Each number is 50 + 12 x the weight over its row's rms, rounded and kept within 0 to 99. Layers, rows and columns count from 0. The size before them is the row's rms in percent of the matrix's.

# layer 6 attention query, 448x576, rms 0.046, rows 433-447, columns 0-143
093:51 66 45 55 60 69 48 69 56 57 46 48 47 80 54 32 23 56 67 68 59 63 69 44 50 63 47 67 52 34 64 57 54 46 50 36 58 58 42 54 65 47 52 54 39 36 46 13 59 44 56 58 40 64 45 46 54 67 67 58 32 52 45 88 50 52 47 52 68 41 66 29 45 49 49 67 62 48 36 63 61 62 57 54 35 47 49 43 60 51 36 47 65 41 51 54 24 34 25 52 59 72 41 52 30 39 22 54 35 57 61 33 36 42 61 68 31 26 52 58 61 66 58 54 46 50 55 48 52 46 47 66 46 35 56 67 37 65 55 36 38 48 40 48
096:41 45 65 50 46 71 43 50 59 56 42 50 69 48 53 56 51 48 45 63 64 52 37 56 62 54 48 47 52 48 41 56 81 55 34 45 50 50 44 43 49 55 32 58 48 58 33 42 41 53 64 61 38 40 54 29 41 60 43 52 58 47 63 42 50 44 57 37 48 59 47 45 58 74 41 51 44 53 42 31 34 41 42 24 41 57 65 84 45 52 53 57 35 56 39 50 51 65 57 51 38 49 61 49 67 51 34 29 43 58 56 49 42 43 36 49 59 40 58 38 48 36 51 79 60 58 89 58 40 43 55 47 36 57 28 30 54 36 44 55 64 44 25 73
089:32 60 69 52 46 46 83 50 46 54 73 42 53 57 54 63 41 68 60 39 58 45 50 52 54 68 53 40 54 63 61 60 40 36 31 47 66 44 51 22 35 59 27 53 46 66 54 44 64 57 59 74 43 37 55 41 60 58 41 71 33 61 68 46 50 53 39 51 48 40 55 50 52 55 57 35 54 43 87 35 65 60 33 45 45 49 38 56 63 56 53 34 59 50 49 62 52 61 42 39 57 38 59 48 39 55 75 38 50 51 40 50 67 42 35 57 51 58 79 57 39 40 67 39 60 63 50 56 70 65 55 49 45 56 33 33 63 57 35 49 59 72 52 57
097:31 50 68 52 58 55 51 55 43 70 44 49 45 56 52 77 45 51 62 11 67 46 76 37 59 60 59 24 39 63 48 50 64 53 55 52 44 33 67 35 45 38 58 62 45 61 48 65 51 64 49 61 57 57 58 44 47 54 29 53 48 47 55 29 55 38 64 45 53 56 49 58 67 61 54 50 45 52 44 57 60 52 58 52 47 50 64 40 37 40 50 50 44 51 40 69 61 52 71 43 63 52 54 44 50 43 45 51 26 40 65 41 51 43 47 34 66 73 62 39 30 30 34 41 50 34 58 51 61 43 41 67 29 39 34 78 64 66 55 50 40 57 56 36
092:48 56 43 49 56 47 51 52 32 53 53 59 38 61 67 34 20 67 69 52 42 36 54 44 55 44 46 40 36 46 71 50 56 56 51 54 19 52 70 55 64 57 51 68 61 56 75 26 61 56 60 39 43 55 43 59 67 41 64 57 52 61 39 50 32 33 44 53 66 72 45 50 54 56 56 56 63 34 58 27 58 75 52 52 37 36 45 29 46 56 71 69 64 51 37 45 66 47 39 48 49 34 38 59 49 42 51 31 38 50 53 32 59 33 58 51 57 25 41 33 61 44 55 38 47 51 13 35 49 61 34 38 28 72 48 52 55 42 43 24 41 58 49 41
093:37 65 50 38 36 42 65 63 75 32 47 80 51 47 78 48 53 47 64 51 54 59 50 65 42 53 32 49 66 57 43 62 25 48 43 48 49 33 56 42 32 48 29 62 34 66 67 54 68 68 48 44 47 61 44 57 48 39 22 73 47 33 62 51 71 58 38 37 59 65 39 50 65 33 27 61 34 47 54 30 59 54 54 60 43 37 40 45 57 57 31 39 52 47 65 57 27 64 41 56 52 59 55 38 54 45 55 61 56 38 43 51 74 51 63 53 44 38 43 69 45 49 53 40 77 46 63 67 44 50 41 55 44 53 55 47 39 68 40 36 59 26 48 57
100:56 63 35 50 56 57 45 43 24 56 60 88 32 44 43 50 50 75 67 28 58 37 67 43 66 49 33 29 47 50 67 44 45 69 66 53 55 43 57 51 55 44 32 39 51 69 42 43 55 34 65 62 41 50 31 54 60 58 67 53 57 49 76 57 56 49 32 46 48 55 39 30 54 41 56 48 52 34 55 60 40 41 34 56 34 64 43 40 55 51 60 42 66 57 45 62 40 45 54 38 59 44 48 77 55 52 57 38 37 70 53 39 39 46 46 71 22 47 58 58 60 51 43 56 58 60 60 63 62 50 48 34 30 56 28 25 80 47 41 37 43 50 70 60
093:47 39 58 39 44 31 46 50 54 60 52 45 56 63 64 72 52 72 46 14 84 70 49 65 60 40 46 52 56 54 55 45 79 39 59 45 48 38 42 65 75 51 47 27 40 46 46 41 63 34 29 42 64 52 35 55 61 55 63 48 26 58 43 51 45 60 65 49 49 25 23 42 45 57 63 43 38 60 50 65 33 77 58 24 47 65 47 50 40 41 43 42 47 56 61 72 53 68 34 51 49 59 51 51 54 46 48 39 93 60 38 64 70 49 35 46 52 53 60 55 49 52 41 56 57 48 59 32 35 62 67 53 56 46 46 39 60 59 50 37 12 50 63 60
094:38 59 60 39 42 68 55 64 56 59 60 41 42 54 42 49 50 71 37 38 20 29 85 45 37 44 58 29 46 80 41 39 25 74 57 44 53 63 40 48 38 46 72 47 40 41 37 67 65 61 69 51 52 54 52 52 42 49 49 38 66 48 64 37 41 35 59 56 54 58 57 58 65 66 33 45 46 56 44 41 18 38 47 51 57 22 78 35 39 52 51 71 56 49 51 57 63 53 47 76 22 48 61 68 51 55 65 56 38 61 49 51 38 32 43 78 48 59 32 59 48 44 62 52 66 56 45 47 56 42 48 79 56 36 50 65 50 59 32 29 77 68 48 41
090:45 53 54 64 50 52 66 35 31 51 41 52 40 53 46 45 56 69 37 56 63 48 54 62 64 26 44 70 53 47 50 53 61 55 57 40 56 33 41 30 46 47 71 77 62 52 48 68 43 41 49 19 47 38 52 40 50 47 76 58 62 48 65 41 56 38 55 49 64 20 38 46 77 46 43 42 49 30 37 35 52 55 53 48 25 51 37 68 62 61 62 41 55 46 43 57 66 43 44 57 50 50 56 55 27 64 52 55 38 50 26 46 47 66 24 76 78 59 54 54 46 62 43 53 48 43 66 40 34 47 67 38 41 59 42 29 61 41 41 35 37 35 63 58
099:46 56 28 55 55 45 43 56 45 26 64 47 59 56 35 74 66 33 50 59 44 50 54 38 42 38 86 51 45 56 69 60 49 56 63 52 69 42 73 31 48 42 68 47 50 47 54 43 43 46 53 48 42 38 38 52 58 59 40 59 55 36 77 26 56 56 75 27 50 50 78 36 60 55 51 55 55 53 50 54 42 48 44 45 45 60 38 37 37 55 62 44 45 31 55 48 63 47 55 59 77 44 21 55 64 57 37 73 20 47 58 56 42 52 36 50 46 75 40 42 52 29 48 50 52 65 71 60 60 23 51 63 43 28 44 45 67 37 43 46 50 55 30 46
087:62 45 38 42 39 43 51 28 63 29 62 57 66 62 36 57 54 43 69 51 70 71 74 50 52 54 47 62 57 56 48 68 63 36 43 43 25 54 49 39 56 33 56 60 58 49 54 67 45 49 58 50 54 35 38 52 46 47 40 43 72 50 48 61 46 64 31 47 44 36 64 48 58 59 45 48 34 35 52 34 25 54 53 57 65 55 35 65 36 53 41 63 27 45 36 41 40 23 59 49 80 45 51 57 31 32 40 42 63 41 35 60 53 46 28 52 54 44 53 63 40 59 49 37 49 20 54 54 38 49 55 45 51 37 49 62 42 67 56 21 47 64 44 49
091:51 46 42 64 26 68 68 57 56 69 56 41 39 23 20 49 35 63 55 39 59 72 44 34 13 48 49 39 15 52 49 41 64 31 40 49 50 48 61 37 73 51 45 37 47 59 63 29 35 40 59 68 41 40 51 48 42 41 61 59 48 39 34 50 55 51 53 39 46 47 77 54 52 74 57 49 53 21 50 56 51 63 46 37 68 49 49 62 26 42 52 22 43 54 38 48 55 73 81 42 47 37 58 41 66 65 52 33 72 57 73 42 29 51 42 55 44 63 62 36 58 55 62 52 58 52 45 54 71 50 69 45 53 51 54 72 69 45 58 47 51 58 39 35
094:78 32 45 51 57 66 33 62 37 56 57 36 52 47 44 48 41 35 76 32 70 54 34 27 47 43 51 49 48 68 24 54 48 49 59 45 51 48 51 32 53 45 74 34 52 50 49 44 45 52 54 46 56 28 42 66 44 50 64 64 47 47 51 59 62 51 35 53 59 44 32 56 45 62 37 54 43 41 59 44 43 48 51 46 33 51 40 57 40 39 58 67 31 60 43 48 43 50 50 63 38 42 35 80 44 31 58 38 36 66 52 54 47 59 43 72 52 43 52 34 46 49 44 47 32 56 45 45 39 78 52 52 78 51 53 20 67 39 66 33 43 29 40 49
092:40 65 49 30 53 41 82 49 55 36 52 46 60 52 49 60 53 55 43 43 55 63 64 41 39 51 70 36 57 56 40 66 55 60 45 49 53 54 62 45 46 56 56 38 62 53 24 62 38 58 51 41 51 51 52 71 51 33 67 40 55 67 44 45 46 40 39 43 58 62 62 66 48 48 60 36 52 39 62 66 66 30 65 54 49 28 52 66 50 57 47 50 58 55 52 54 59 39 56 65 58 56 52 61 35 39 55 71 28 43 64 48 55 50 19 45 45 48 35 29 35 53 46 41 51 39 55 55 29 35 67 63 84 47 56 40 61 50 39 47 60 24 45 51